{
  "num_hidden_layers": 13,
  "norm_eps": 1e-05,
  "positions": "rope",
  "qk_norm": false,
  "bias": "none",
  "tie_word_embeddings": false,
  "init_std_qkv": 0.0199,
  "optimizer": "muon_variant",
  "learning_rate": 0.0083,
  "schedule": "wsd",
  "decay_shape": "sqrt",
  "final_lr_fraction": 0.02,
  "doc_mask": true,
  "max_steps": 9546
}
Each number is 50 + 10 x the weight over its row's rms, rounded and kept within 0 to 99. Layers, rows and columns count from 0. The size before them is the row's rms in percent of the matrix's.

# layer 3 attention key, 320x320, rms 0.0794, rows 89-127, columns 128-191
115:44 48 46 42 47 48 51 65 58 52 54 60 32 47 56 56 63 45 39 62 33 48 50 54 49 49 61 66 44 53 34 45 64 44 50 47 52 73 48 48 82 48 53 44 40 45 56 51 44 46 56 49 57 46 51 67 46 67 42 48 56 65 59 50
112:53 47 70 48 36 50 73 64 47 45 51 32 67 45 48 51 72 58 59 26 55 45 52 67 59 47 49 67 58 55 31 52 42 44 53 52 33 63 45 56 48 36 48 75 44 63 43 42 44 55 59 55 34 60 53 38 54 32 57 49 54 59 44 65
109:46 67 40 53 50 24 49 46 54 45 53 52 39 27 38 72 58 49 53 48 28 40 44 44 48 65 54 53 41 50 47 48 56 48 55 35 67 46 46 36 68 61 36 40 45 52 44 48 57 64 30 48 40 37 26 39 38 69 46 34 74 55 47 41
107:48 45 54 50 47 39 49 45 57 43 58 64 38 54 51 56 45 34 55 36 46 55 61 59 55 34 46 58 40 63 56 40 44 61 48 58 31 38 69 69 60 54 28 56 41 66 53 45 43 66 35 28 45 43 46 38 49 42 54 33 54 45 39 62
111:49 36 53 32 66 49 53 45 72 65 52 60 52 61 47 54 48 55 31 63 51 52 57 70 49 26 38 52 42 43 49 50 74 54 36 55 65 46 62 49 58 50 44 56 38 60 45 54 53 58 51 48 53 57 49 42 46 66 52 59 45 43 41 52
104:42 47 44 44 68 53 39 54 74 57 24 74 38 37 51 65 45 45 58 55 50 40 54 60 56 36 41 56 43 40 44 58 52 54 55 54 42 43 54 43 43 60 39 30 55 47 73 62 63 35 53 62 37 53 66 55 30 62 51 38 52 41 61 31
107:53 53 45 57 49 41 40 45 59 47 36 29 51 51 56 48 55 47 46 42 45 43 49 62 67 55 48 48 39 28 64 22 44 39 55 52 42 42 57 50 52 38 35 43 50 43 59 49 50 43 54 55 60 29 52 26 34 39 45 51 62 42 46 44
093:43 38 33 50 49 47 47 60 57 56 58 44 55 69 53 51 51 42 70 54 53 49 37 54 39 58 49 43 55 55 48 61 51 59 42 35 40 53 37 46 51 37 64 40 40 66 45 52 62 68 57 65 54 47 46 59 55 66 51 59 60 58 64 48
091:67 52 36 58 41 74 31 52 47 34 40 58 50 49 52 41 56 59 45 52 49 58 57 57 53 55 45 53 42 59 63 47 69 61 36 48 42 31 47 42 58 71 60 57 68 30 52 49 38 46 51 63 39 52 34 51 67 38 54 61 57 57 71 44
091:47 52 39 65 48 54 48 41 60 43 50 46 64 36 24 59 53 55 38 50 45 53 55 40 46 46 45 55 47 46 67 47 42 51 52 57 52 34 57 61 59 47 48 48 56 55 49 49 62 42 47 46 62 53 35 39 50 52 51 56 55 58 60 64
100:62 65 38 55 63 64 53 45 61 48 58 46 51 48 49 70 51 57 45 56 42 55 46 48 60 35 74 44 55 54 36 60 65 42 37 35 46 46 54 47 50 66 53 45 40 61 41 50 49 55 55 57 51 38 52 47 45 49 62 67 62 52 67 62
106:58 51 48 42 54 61 47 39 71 58 47 51 71 37 46 46 56 49 61 50 52 48 42 61 53 50 39 41 54 31 48 39 46 47 50 40 41 58 57 59 69 60 56 42 63 76 59 51 43 43 64 50 41 59 54 45 72 38 46 34 43 47 54 50
093:41 48 46 71 43 52 51 48 31 54 59 48 45 57 48 33 55 43 24 53 53 45 30 52 23 52 47 67 35 50 25 37 60 49 41 49 35 36 32 51 62 45 45 53 36 46 51 50 46 38 69 57 49 61 45 48 44 72 63 66 50 65 44 53
107:62 63 47 51 57 28 50 53 40 51 74 44 22 39 39 48 31 39 48 39 56 58 44 68 61 41 52 63 35 35 47 57 40 45 59 55 46 35 69 51 28 72 43 67 43 50 59 56 57 48 40 64 59 65 32 42 61 65 37 53 48 46 59 34
098:49 57 47 33 47 44 58 39 59 61 56 50 42 40 49 61 16 59 55 51 65 60 36 40 56 32 47 43 52 43 46 30 53 36 49 43 61 59 57 52 46 43 68 67 42 36 49 56 47 50 46 63 67 70 57 43 32 34 60 63 49 41 41 42
100:47 24 45 50 47 60 46 54 53 57 59 51 65 59 52 49 38 55 48 41 57 39 43 52 61 44 46 50 34 57 63 53 58 68 56 59 52 48 51 46 49 53 46 51 52 58 55 45 51 69 49 42 47 35 54 36 67 42 68 66 56 43 55 44
101:43 57 44 46 42 62 56 59 37 54 19 66 73 38 33 62 54 40 42 41 44 57 49 54 40 36 53 55 47 46 56 50 58 54 48 56 47 56 64 45 37 51 47 37 42 52 44 34 57 38 69 67 43 37 48 46 65 51 63 47 36 35 52 29
108:60 49 54 63 60 52 57 62 47 47 27 36 53 49 50 45 44 66 39 53 53 52 59 46 56 58 61 50 48 44 55 64 51 58 45 64 53 47 39 43 57 55 42 62 45 68 32 62 62 69 47 46 62 74 55 32 49 62 58 38 54 56 56 36
113:45 55 42 55 34 47 34 35 63 43 60 59 62 57 44 44 50 53 50 57 53 49 38 32 53 42 54 33 48 50 45 42 45 67 43 54 38 45 38 66 71 63 51 22 66 50 44 40 37 49 55 42 58 52 52 44 44 64 61 64 47 51 42 29
098:39 44 42 56 64 48 40 68 46 67 33 49 65 41 52 45 49 53 43 48 42 51 70 51 45 53 60 66 55 55 52 45 39 56 38 49 49 66 55 54 64 54 52 44 51 44 48 37 66 63 60 56 65 32 55 44 69 61 41 45 47 59 37 60
108:52 42 70 56 46 59 54 58 41 49 48 42 34 49 53 50 54 54 57 37 56 41 52 43 60 51 39 42 53 64 38 69 59 37 62 49 66 58 51 44 51 59 52 59 65 31 43 41 49 55 50 34 54 52 62 45 50 54 41 50 52 46 60 60
103:48 43 42 60 47 48 32 36 50 48 56 38 58 57 46 45 31 61 34 47 62 46 48 44 33 63 53 65 55 57 54 56 48 66 43 49 58 41 54 51 54 47 48 48 52 35 63 45 40 42 55 56 54 41 33 50 52 61 35 70 36 39 54 49
114:66 36 40 50 56 71 63 36 76 38 76 36 52 53 46 53 48 49 56 36 48 50 40 59 60 43 40 44 48 42 58 61 53 59 48 60 48 41 62 43 53 55 45 40 67 75 57 66 51 53 50 53 43 43 36 20 44 39 49 47 55 52 71 45
116:67 60 39 27 52 46 51 49 51 38 34 57 45 59 56 39 60 50 50 45 57 58 47 53 48 62 49 46 54 41 52 40 35 51 49 46 46 42 69 42 42 36 32 55 56 37 58 67 60 55 65 53 34 56 50 55 69 58 49 54 59 57 44 72
111:49 59 54 42 50 59 53 63 46 43 59 37 37 59 40 53 57 55 57 52 55 48 50 44 45 49 43 47 57 38 52 69 60 48 49 55 53 48 50 57 49 64 31 55 54 43 54 54 55 59 62 60 55 40 45 48 54 32 41 64 45 44 39 34
113:47 64 44 49 53 61 29 54 40 53 49 52 29 45 47 57 61 54 47 69 38 40 35 60 52 50 65 59 46 52 64 50 48 54 62 36 41 45 52 46 56 35 43 48 47 52 59 57 46 78 27 26 49 60 60 60 49 53 56 63 61 42 67 61
111:50 43 42 47 45 51 47 52 33 57 41 47 54 46 46 45 58 52 49 49 62 48 58 53 53 63 59 52 40 36 48 30 49 62 63 47 43 56 34 56 47 27 44 58 45 57 35 30 48 55 55 54 56 46 35 67 44 30 40 39 39 46 26 43
109:58 69 60 36 45 37 53 36 49 27 46 49 36 31 73 47 69 62 61 58 54 21 56 47 47 51 50 48 43 55 47 43 59 66 57 42 53 51 53 49 52 46 40 45 47 41 47 61 44 54 62 65 54 46 43 47 52 55 51 28 51 54 74 45
113:68 48 45 43 57 55 25 51 47 72 49 47 62 54 57 36 48 33 44 33 63 41 50 65 60 43 33 67 64 70 40 41 40 56 37 58 37 42 48 34 52 48 45 56 48 47 54 57 50 38 52 38 41 67 64 39 33 35 59 45 46 31 41 43
115:53 60 57 58 51 69 51 46 51 41 35 48 46 51 64 65 47 60 45 47 48 54 59 55 48 52 61 57 50 43 48 42 61 48 35 69 66 48 36 59 65 42 53 39 47 55 49 65 40 50 56 58 33 41 63 40 43 44 48 55 48 85 57 50
111:37 59 43 46 53 45 71 43 50 58 46 54 48 51 47 45 62 58 51 45 46 63 50 51 59 53 45 44 42 48 65 67 50 47 68 52 39 81 52 61 39 50 40 56 48 48 36 42 63 42 39 40 46 51 64 70 63 63 67 45 53 52 46 53
111:52 68 44 27 55 45 72 58 50 32 57 38 29 44 31 42 53 47 71 58 66 62 63 66 51 58 58 47 46 51 44 53 58 38 39 51 51 40 33 57 46 57 38 55 55 30 47 48 41 47 63 36 30 44 55 69 50 57 50 64 53 57 43 48
108:40 67 49 56 62 49 37 52 41 46 55 47 44 51 58 36 47 50 48 54 49 43 51 21 44 52 53 49 48 54 49 55 51 49 64 56 59 57 58 51 53 59 54 48 55 35 55 47 42 50 43 51 58 62 53 57 52 68 54 46 63 50 57 45
111:46 56 60 35 51 46 36 57 36 41 45 52 38 41 54 59 42 58 31 54 40 48 43 63 43 33 53 54 54 70 43 38 46 56 58 39 26 55 52 46 53 54 49 55 44 20 52 57 39 44 55 53 42 54 60 51 55 45 53 50 52 51 44 57
105:53 38 55 43 48 53 52 46 60 23 45 50 56 22 64 42 56 49 49 43 58 54 46 31 51 38 49 45 78 64 34 17 53 51 63 45 55 52 47 57 59 56 58 42 52 68 55 34 48 42 59 49 42 56 24 68 47 50 43 58 45 56 62 33
108:33 51 34 37 41 59 41 38 28 60 61 67 39 48 33 54 48 50 51 47 49 56 40 56 51 51 46 57 40 55 45 56 48 50 41 45 59 60 40 37 46 49 33 56 58 39 59 49 38 58 42 71 58 62 60 37 54 52 43 52 48 57 40 45
107:74 34 49 54 37 44 35 46 55 48 39 15 41 62 50 80 50 56 51 50 40 47 37 39 56 33 50 50 42 47 49 46 51 48 46 29 62 37 50 34 65 53 56 39 29 55 46 54 50 38 53 46 53 68 49 46 57 36 58 50 57 56 35 52
123:38 64 54 44 35 44 67 48 45 56 29 56 45 51 47 44 52 60 35 41 67 64 52 57 57 45 58 55 42 45 57 43 40 55 54 43 46 48 64 42 28 49 59 46 43 48 52 45 64 50 55 30 54 60 58 59 44 68 45 41 43 60 51 38
108:61 61 41 52 43 50 51 46 35 46 48 55 35 52 53 41 53 58 36 54 44 59 43 48 61 37 49 46 42 39 48 47 60 54 49 40 31 41 37 48 56 51 61 61 41 52 61 51 37 66 70 56 44 63 44 39 44 47 69 55 42 57 46 49
# layer 3 attention query, 320x320, rms 0.0784, rows 90-127, columns 128-191
111:49 51 68 50 41 50 37 57 38 53 54 38 41 46 55 35 38 28 51 50 60 54 66 55 43 32 53 67 51 44 42 43 62 35 50 41 52 55 56 26 55 56 43 42 48 67 54 54 42 65 58 61 52 56 45 48 46 39 37 61 65 47 38 40
107:72 55 38 70 51 45 37 61 45 39 36 58 55 53 64 49 57 27 68 69 56 43 50 42 50 30 72 42 48 45 47 68 55 57 47 40 50 44 56 78 43 43 51 54 48 30 30 71 50 47 55 45 67 68 53 67 47 46 50 48 65 61 49 59
109:48 36 50 46 65 48 40 42 56 54 40 44 47 59 58 59 52 52 31 41 68 46 53 58 56 46 63 53 43 52 38 46 34 66 51 53 45 57 53 53 51 46 25 47 49 44 51 59 65 66 33 57 56 51 33 52 44 48 42 48 37 48 63 65
112:55 43 44 54 56 53 43 43 37 56 59 62 57 52 52 56 42 52 49 42 58 67 48 37 45 54 43 44 49 54 50 55 51 41 63 63 70 43 64 45 51 40 40 30 42 38 43 50 47 63 48 49 44 52 53 40 53 37 66 73 41 40 34 47
104:43 49 52 47 67 43 40 21 52 47 75 46 59 57 45 48 40 40 33 47 37 63 38 38 64 54 51 56 54 34 45 58 54 55 62 63 47 51 50 55 64 46 46 47 47 46 33 42 40 45 39 46 42 72 61 64 35 66 43 31 35 63 41 28
107:27 65 50 53 48 35 32 71 53 42 48 54 47 60 44 44 32 61 53 40 66 59 40 60 39 56 49 62 36 47 56 39 52 59 32 53 38 26 39 41 32 46 52 47 47 47 50 47 51 56 57 52 48 41 54 68 48 51 62 44 47 61 50 47
101:50 38 46 54 41 33 55 45 52 38 41 48 60 51 50 56 48 43 31 66 42 62 51 45 55 53 48 59 37 39 42 38 59 54 63 57 30 48 45 49 46 50 37 44 81 52 54 32 63 52 57 49 52 50 49 53 74 41 45 59 23 47 53 62
100:60 48 44 62 42 35 52 39 56 35 61 64 51 51 58 54 67 41 43 44 55 38 40 45 48 54 43 55 54 49 45 65 37 60 58 50 55 65 25 50 31 62 48 60 51 57 50 50 51 59 45 53 36 59 54 43 60 59 35 50 51 44 42 63
086:52 58 51 65 51 55 45 62 45 53 50 61 30 36 32 33 46 41 64 54 46 42 51 68 42 54 43 38 48 57 53 59 75 61 48 42 50 65 27 42 47 39 38 46 50 63 35 76 48 56 56 49 59 49 57 38 50 43 61 59 70 33 46 72
099:20 40 48 37 33 39 55 58 52 64 56 68 37 38 57 46 30 42 34 30 47 47 47 66 47 78 42 29 53 49 41 55 63 62 51 35 65 44 37 39 53 44 36 53 52 39 42 52 60 48 48 57 45 62 56 53 47 39 66 61 45 59 52 43
101:52 64 64 47 32 66 40 48 56 24 42 48 72 47 56 51 41 44 47 46 51 62 62 68 48 58 38 63 48 62 50 53 54 55 58 52 59 49 51 52 42 56 72 39 46 61 48 39 53 43 64 46 44 57 42 82 45 43 44 44 50 43 64 45
095:48 59 54 52 35 58 42 58 54 49 53 48 45 41 56 62 59 39 45 38 60 34 43 51 64 70 54 47 62 56 47 63 53 50 46 35 54 43 35 44 52 36 58 44 60 57 45 40 34 50 46 55 46 32 22 51 40 49 63 52 43 61 39 22
096:43 42 55 58 58 37 54 58 56 55 47 43 36 49 45 64 52 59 39 45 53 55 53 38 57 46 46 46 46 40 33 42 55 60 66 44 60 32 38 35 49 40 46 51 53 59 65 57 45 42 47 40 61 55 67 45 67 30 51 64 62 55 39 48
086:42 50 45 51 43 56 55 44 38 63 47 45 58 46 57 31 52 43 49 52 48 39 68 61 74 39 34 57 41 56 65 57 48 40 51 60 52 55 58 60 68 52 47 43 61 37 48 36 36 68 51 48 63 40 48 61 31 58 75 49 56 44 47 40
095:45 35 31 56 65 45 42 52 63 57 68 53 37 44 64 43 53 48 69 53 54 45 52 51 48 63 38 49 44 50 54 52 58 40 57 39 46 52 44 55 54 49 64 63 57 66 50 41 71 59 69 38 44 50 57 38 59 38 38 46 42 53 48 66
119:29 57 49 58 60 39 57 46 38 51 33 57 66 54 46 60 58 68 55 41 60 53 46 40 51 54 59 43 42 46 40 56 30 55 57 45 40 56 50 70 59 51 47 60 35 47 44 53 37 56 25 54 37 44 41 69 54 58 55 56 45 44 39 27
103:25 64 52 34 51 53 50 53 37 35 59 48 36 65 51 45 41 48 52 59 61 60 47 66 40 47 51 61 30 44 51 51 48 56 30 38 49 41 57 50 50 65 60 40 45 35 37 54 43 31 46 63 44 46 40 47 45 65 32 44 43 28 32 40
094:59 44 58 31 58 54 47 59 44 39 44 66 50 45 44 47 34 71 54 42 71 39 43 68 33 47 62 42 31 45 49 51 30 36 53 49 61 43 48 35 57 43 39 38 39 54 43 63 50 48 51 28 40 55 34 63 43 61 54 33 51 55 47 56
107:49 46 53 51 46 57 78 59 49 53 59 48 35 37 58 45 49 63 60 46 68 69 52 44 46 45 47 35 44 49 55 38 54 30 55 60 43 63 54 38 74 52 63 61 61 65 33 60 55 33 61 54 54 47 58 51 43 44 49 53 61 44 42 54
105:38 49 50 42 33 62 43 48 59 48 29 54 68 79 48 62 42 32 54 73 55 42 63 45 44 57 51 48 51 50 56 52 51 44 53 37 57 49 57 62 54 55 49 64 50 48 55 50 41 45 41 47 32 72 53 50 56 57 69 73 60 51 55 32
099:21 61 51 37 40 56 59 64 59 59 53 38 47 70 57 50 20 48 60 56 54 41 60 64 62 50 54 73 49 44 38 41 61 49 58 61 39 61 36 46 44 60 49 56 61 48 56 54 30 49 50 53 53 44 51 51 54 56 54 62 48 37 53 40
112:54 50 38 45 48 53 52 34 46 59 65 53 60 39 49 42 39 60 54 36 59 46 49 33 61 54 54 60 49 38 63 63 31 37 45 41 57 52 40 47 35 37 48 48 63 66 57 62 46 49 44 42 36 40 40 55 54 44 59 63 39 44 51 48
112:41 59 47 38 72 37 46 56 52 41 40 34 42 48 59 55 48 26 53 47 58 51 48 43 54 56 45 50 43 49 45 37 41 45 64 34 46 50 52 29 30 50 53 28 32 50 52 53 58 49 51 61 56 45 40 50 57 46 56 43 46 48 40 51
109:55 48 50 45 60 40 55 43 47 52 65 66 58 47 41 37 29 51 56 57 40 65 61 46 41 54 51 39 48 61 48 56 46 44 56 49 38 59 43 46 59 57 54 56 68 31 51 60 49 40 54 52 39 60 34 52 47 64 43 48 77 51 41 39
114:48 47 67 49 59 51 49 48 64 65 50 82 54 66 57 43 44 34 50 54 43 47 52 42 69 46 38 43 47 65 46 43 38 57 76 46 57 48 31 34 36 51 57 32 47 59 60 49 43 57 64 68 53 41 42 49 52 60 59 65 45 44 50 50
111:43 46 56 54 56 44 44 35 54 79 56 41 58 43 36 41 36 40 51 47 53 41 72 49 47 44 71 57 43 51 44 34 61 64 48 36 59 42 64 43 56 63 54 58 50 46 58 41 60 55 56 51 47 54 36 42 44 46 36 48 53 45 49 69
110:50 44 41 50 53 47 65 60 49 37 72 39 50 47 52 61 31 38 59 34 58 53 55 40 60 48 39 50 41 51 65 54 47 63 40 53 45 64 46 51 54 57 59 63 45 77 50 34 55 50 57 59 47 48 61 37 55 51 37 56 31 44 51 51
117:44 57 48 37 50 49 53 54 44 56 66 28 61 47 38 78 55 61 54 43 65 44 40 48 47 45 63 44 56 51 47 54 48 53 56 67 58 52 36 46 50 34 48 49 51 54 49 50 54 62 46 58 49 45 55 50 28 39 52 60 60 60 62 60
113:57 58 29 32 48 50 41 61 52 52 48 45 57 59 65 62 25 48 61 50 34 48 39 50 66 45 40 34 52 59 47 55 59 33 26 53 38 33 51 47 36 45 35 43 46 56 46 49 57 61 54 74 53 34 48 54 41 41 51 62 64 35 41 38
110:56 31 48 60 58 51 62 35 60 31 59 44 57 39 42 52 65 52 36 48 71 54 47 35 52 42 38 60 47 51 60 48 44 54 56 59 48 74 59 59 46 48 55 59 60 54 46 39 35 53 43 41 48 62 56 49 43 32 64 45 33 52 51 61
110:52 32 55 56 62 41 62 54 29 55 47 50 58 53 46 53 41 43 67 70 43 44 53 50 48 47 51 31 45 52 50 56 51 20 43 31 57 61 50 47 49 34 45 50 54 46 36 49 50 36 54 59 30 58 34 28 32 49 64 55 57 46 42 45
114:61 49 35 54 34 42 42 60 56 35 54 52 57 67 48 51 37 45 57 58 53 51 55 36 57 53 49 53 51 62 52 55 49 61 53 31 40 59 46 45 50 56 35 33 42 51 42 53 46 56 47 42 56 72 25 55 54 71 49 46 37 50 53 39
112:61 55 52 65 58 50 54 62 46 52 50 52 73 59 46 37 41 56 42 50 56 45 56 58 68 47 41 52 45 62 60 50 49 63 51 71 48 52 54 42 61 46 60 59 43 42 55 28 56 59 64 46 62 67 54 42 40 64 48 35 52 60 52 34
106:66 50 52 37 39 32 64 45 56 44 48 42 49 47 50 40 43 50 53 50 58 30 45 58 33 50 44 41 41 46 32 48 52 48 59 38 39 73 42 47 45 45 42 46 41 46 54 52 54 40 45 42 31 53 44 40 44 42 45 43 49 52 54 55
106:37 59 57 62 47 50 60 41 44 60 65 60 42 59 46 55 59 65 51 48 54 31 51 39 45 53 51 50 62 30 38 51 58 40 55 49 54 55 46 50 49 51 37 45 59 43 36 58 49 49 15 57 48 57 48 52 48 53 50 51 71 60 60 54
111:48 41 50 55 30 50 63 48 58 40 56 45 62 41 52 61 53 45 46 50 55 53 53 47 52 44 39 23 57 45 54 35 38 61 39 53 50 39 47 51 66 47 50 51 51 51 34 47 38 41 54 25 66 50 51 59 54 39 42 57 57 42 59 65
122:50 45 30 51 40 39 50 57 40 51 49 54 49 48 49 52 46 62 57 40 43 45 78 46 47 42 57 65 45 52 52 49 55 58 69 56 53 59 41 69 43 60 46 43 42 38 47 31 63 45 51 54 63 43 66 47 51 51 50 35 48 60 38 60
107:38 58 48 49 50 62 70 36 49 47 49 54 60 63 63 55 63 64 60 43 37 66 58 41 38 36 45 66 44 67 65 54 64 50 44 45 53 50 57 69 36 53 47 54 41 36 62 44 53 49 56 32 53 39 49 44 68 35 52 60 45 54 34 50
# layer 3 attention value, 320x320, rms 0.0602, rows 64-79, columns 128-191
101:59 40 54 66 48 57 48 57 59 52 59 52 44 56 41 38 54 53 49 42 49 45 48 59 47 57 50 53 49 50 65 46 34 42 47 47 43 51 43 31 47 70 37 54 50 50 44 51 52 54 49 48 65 50 47 53 35 26 54 46 54 63 52 49
100:52 59 63 53 54 45 47 50 61 52 57 38 49 43 45 52 60 51 62 35 62 55 51 47 64 41 73 37 46 47 36 45 39 67 37 45 52 47 39 31 45 26 49 54 57 49 39 32 51 45 47 27 47 45 31 37 44 45 43 43 50 65 57 57
099:43 53 57 50 55 47 45 68 50 47 43 29 70 40 56 30 38 66 52 63 46 52 46 43 53 53 45 63 45 41 46 53 53 49 34 37 48 48 51 49 64 69 44 53 45 34 45 39 44 44 41 57 67 51 48 62 29 51 36 46 40 40 39 35
098:40 49 47 56 56 50 60 43 37 42 52 60 39 26 41 48 55 46 52 58 56 48 50 63 37 48 57 57 54 41 36 77 44 54 58 35 65 46 33 67 49 57 52 53 41 47 67 40 62 47 42 52 72 32 73 50 64 45 50 45 56 57 59 32
104:68 33 42 55 40 36 54 52 58 35 50 35 54 33 48 61 62 57 38 56 64 54 44 57 56 47 55 45 48 73 51 50 59 45 50 64 30 39 48 33 29 59 45 63 55 63 44 57 50 60 59 52 52 44 52 47 77 47 42 55 64 55 60 35
102:65 65 42 48 42 63 43 57 35 58 55 29 54 39 33 53 36 70 36 47 43 42 41 48 41 33 41 59 42 52 52 41 55 47 35 49 44 62 50 30 31 48 60 52 49 58 67 67 67 50 58 69 30 36 66 50 59 59 39 55 48 69 43 31
104:49 69 41 50 60 52 37 54 53 26 46 46 42 50 61 22 33 40 57 34 55 48 59 46 45 55 37 43 62 40 60 29 44 48 50 62 50 73 55 60 43 55 61 43 27 61 52 50 56 74 61 45 52 55 58 59 64 43 39 46 48 44 56 47
109:44 51 65 38 41 49 50 66 44 53 49 40 47 35 52 51 51 50 43 71 57 65 49 66 44 44 73 56 43 52 49 18 53 27 55 44 49 47 71 61 62 59 64 34 37 38 48 46 51 51 49 49 48 39 55 62 45 49 44 47 47 51 50 56
103:55 44 58 39 46 48 51 37 53 63 42 49 55 55 66 51 33 45 47 41 38 47 48 53 43 58 56 53 52 69 60 54 54 46 42 48 46 75 72 52 61 49 57 33 69 49 41 54 55 61 55 40 41 40 35 52 49 30 41 43 44 50 55 57
096:38 61 46 63 49 37 42 71 63 33 48 49 36 43 41 45 43 51 58 56 61 42 42 43 44 46 48 37 57 49 48 37 54 59 56 58 41 45 34 41 42 66 68 45 54 47 46 61 53 48 37 42 47 35 49 55 62 52 60 54 35 52 39 27
098:43 52 32 44 67 41 70 51 59 65 48 59 41 43 51 63 46 54 32 37 55 63 65 62 52 33 53 56 58 62 38 56 64 52 35 56 37 48 56 49 58 46 26 57 33 39 46 36 69 58 40 47 60 55 61 45 41 71 68 44 52 58 59 69
102:52 57 57 55 58 49 58 46 56 53 42 46 65 69 52 75 42 47 68 60 44 66 61 64 57 58 38 66 67 36 55 46 38 61 48 60 41 24 50 45 53 48 39 56 49 58 46 67 49 32 48 63 47 52 56 58 40 55 51 46 66 31 50 51
099:86 50 50 45 55 41 55 50 44 53 63 36 30 44 63 56 48 65 54 56 40 47 49 31 57 57 40 43 58 51 44 64 61 56 49 57 61 40 56 52 28 58 44 46 54 44 47 51 55 57 46 60 38 36 58 53 65 45 56 47 45 59 56 50
100:59 68 46 46 56 61 43 38 65 54 61 54 51 59 52 38 68 52 51 45 36 51 54 56 60 44 48 47 40 36 51 60 66 32 53 50 46 43 50 53 46 40 42 77 51 32 49 46 50 54 33 48 55 44 35 32 50 46 51 65 61 43 51 45
099:32 55 47 55 55 59 48 45 51 57 44 59 53 49 38 67 55 46 51 38 53 61 51 41 59 46 50 40 71 46 51 43 43 37 57 51 57 55 44 62 43 58 62 43 42 39 46 45 47 42 42 64 26 40 44 44 59 46 39 63 47 33 39 60
106:61 46 35 58 55 54 65 50 55 63 55 42 39 44 54 62 38 41 48 58 59 43 35 42 47 24 33 45 52 56 51 48 60 52 62 52 65 49 49 41 49 52 65 70 59 43 38 57 53 51 52 50 51 59 43 59 46 53 54 41 54 45 54 49
# layer 3 attention output (transposed), 320x320, rms 0.0821, rows 64-79, columns 128-191
097:49 63 38 32 46 53 47 54 38 51 49 48 46 65 57 45 40 52 56 70 56 51 45 32 53 38 56 58 56 58 38 47 35 48 54 47 69 53 50 51 52 42 51 52 42 67 60 29 51 54 46 59 45 43 42 59 72 55 42 61 43 60 63 44
102:58 58 32 55 42 67 47 36 35 56 44 55 63 42 52 48 34 56 56 50 41 44 46 31 64 27 23 47 52 52 67 80 54 38 59 51 59 67 46 41 63 54 74 53 38 42 48 42 48 30 60 53 44 56 47 52 46 55 73 56 29 55 47 45
098:71 53 48 50 48 66 63 37 44 56 55 49 36 33 45 69 47 49 46 50 48 53 50 34 47 45 52 55 52 40 48 60 41 49 63 57 57 75 55 56 46 41 42 37 53 57 53 68 54 52 41 42 32 43 47 42 48 42 76 48 45 66 47 39
099:50 51 57 46 48 51 46 49 54 55 51 40 56 65 52 59 53 43 54 67 35 54 40 47 57 45 48 35 43 48 57 48 48 61 40 61 49 70 62 29 64 63 37 49 62 37 57 52 45 44 57 63 72 45 52 67 36 49 49 63 60 59 50 64
103:38 45 57 52 58 66 53 54 55 47 57 50 61 53 59 42 54 46 55 47 58 43 55 43 34 49 42 62 70 33 62 48 34 60 51 37 50 49 51 84 48 64 40 48 62 60 42 28 29 66 48 64 47 44 66 50 36 45 52 37 55 60 47 56
101:53 53 64 52 79 64 58 60 50 48 58 68 51 25 42 47 57 48 49 57 32 64 56 64 50 57 43 42 62 42 43 46 46 58 45 48 47 54 39 51 44 44 44 56 48 50 44 37 40 45 56 39 49 61 55 48 38 36 76 57 48 54 35 55
100:54 47 47 50 51 45 53 48 61 60 54 71 46 53 38 59 55 36 35 46 52 39 34 55 45 39 55 42 39 61 58 48 52 45 38 41 59 40 36 59 40 34 49 39 67 34 56 28 52 34 65 44 61 41 49 44 47 64 46 45 56 48 62 45
101:69 57 61 51 53 79 52 56 50 41 49 57 35 50 42 55 35 54 52 55 49 55 47 49 40 53 45 63 51 48 51 46 44 48 55 67 63 73 41 32 31 36 37 57 46 51 58 55 70 54 63 39 37 57 57 52 66 37 48 42 49 42 69 49
107:42 40 44 64 41 54 50 63 47 33 40 51 39 57 42 53 70 60 46 48 52 40 68 47 41 29 42 48 50 31 31 53 62 59 63 56 36 45 27 40 51 58 53 55 32 60 67 43 40 59 51 44 61 54 61 56 71 44 42 55 47 52 62 38
097:59 39 37 34 47 61 60 40 48 42 43 53 46 40 40 58 41 45 53 35 40 43 56 58 43 48 47 32 38 37 38 57 45 55 47 44 47 64 70 28 36 54 31 56 57 53 59 18 43 59 47 51 53 60 65 59 51 53 53 46 55 48 57 44
099:53 55 61 67 52 52 45 53 41 48 40 39 46 64 44 38 60 63 69 52 34 44 47 43 44 48 47 65 38 46 52 57 56 49 49 33 44 62 50 30 47 45 53 66 61 59 68 59 53 34 61 53 45 55 40 60 51 37 40 83 50 39 43 48
100:42 47 48 56 28 62 45 57 62 50 66 67 54 40 36 44 56 63 58 56 44 33 63 60 50 55 60 61 59 77 39 41 51 50 50 44 40 58 41 63 54 56 51 47 33 49 52 60 26 63 40 47 41 34 49 44 54 49 50 39 37 60 63 46
099:41 38 49 33 57 34 45 38 61 54 47 55 72 50 50 59 42 41 48 38 68 45 50 56 51 41 59 72 45 36 41 48 38 49 40 59 46 49 47 46 56 44 46 60 56 44 45 49 41 59 43 44 54 49 49 65 51 65 53 57 49 60 62 56
101:53 50 42 45 58 49 34 58 50 40 39 52 60 46 54 57 36 57 40 63 51 53 27 51 50 43 43 61 42 45 39 55 43 56 38 32 51 47 43 57 63 49 45 48 46 46 53 44 44 39 70 47 57 51 46 75 37 45 46 46 47 57 65 60
097:60 37 53 61 60 53 65 47 67 45 55 60 53 42 66 34 62 49 35 39 37 39 67 61 46 48 68 43 61 47 57 58 57 64 46 46 47 57 53 48 50 61 40 44 52 39 62 38 43 64 55 52 62 44 58 33 37 46 52 35 52 57 38 39
108:52 55 54 51 56 46 39 54 41 42 34 48 66 51 47 36 55 35 29 55 48 51 50 40 33 59 61 41 38 55 43 60 40 63 64 24 61 63 40 65 43 27 50 32 44 54 43 60 47 48 61 52 41 46 51 48 69 44 66 55 22 49 53 50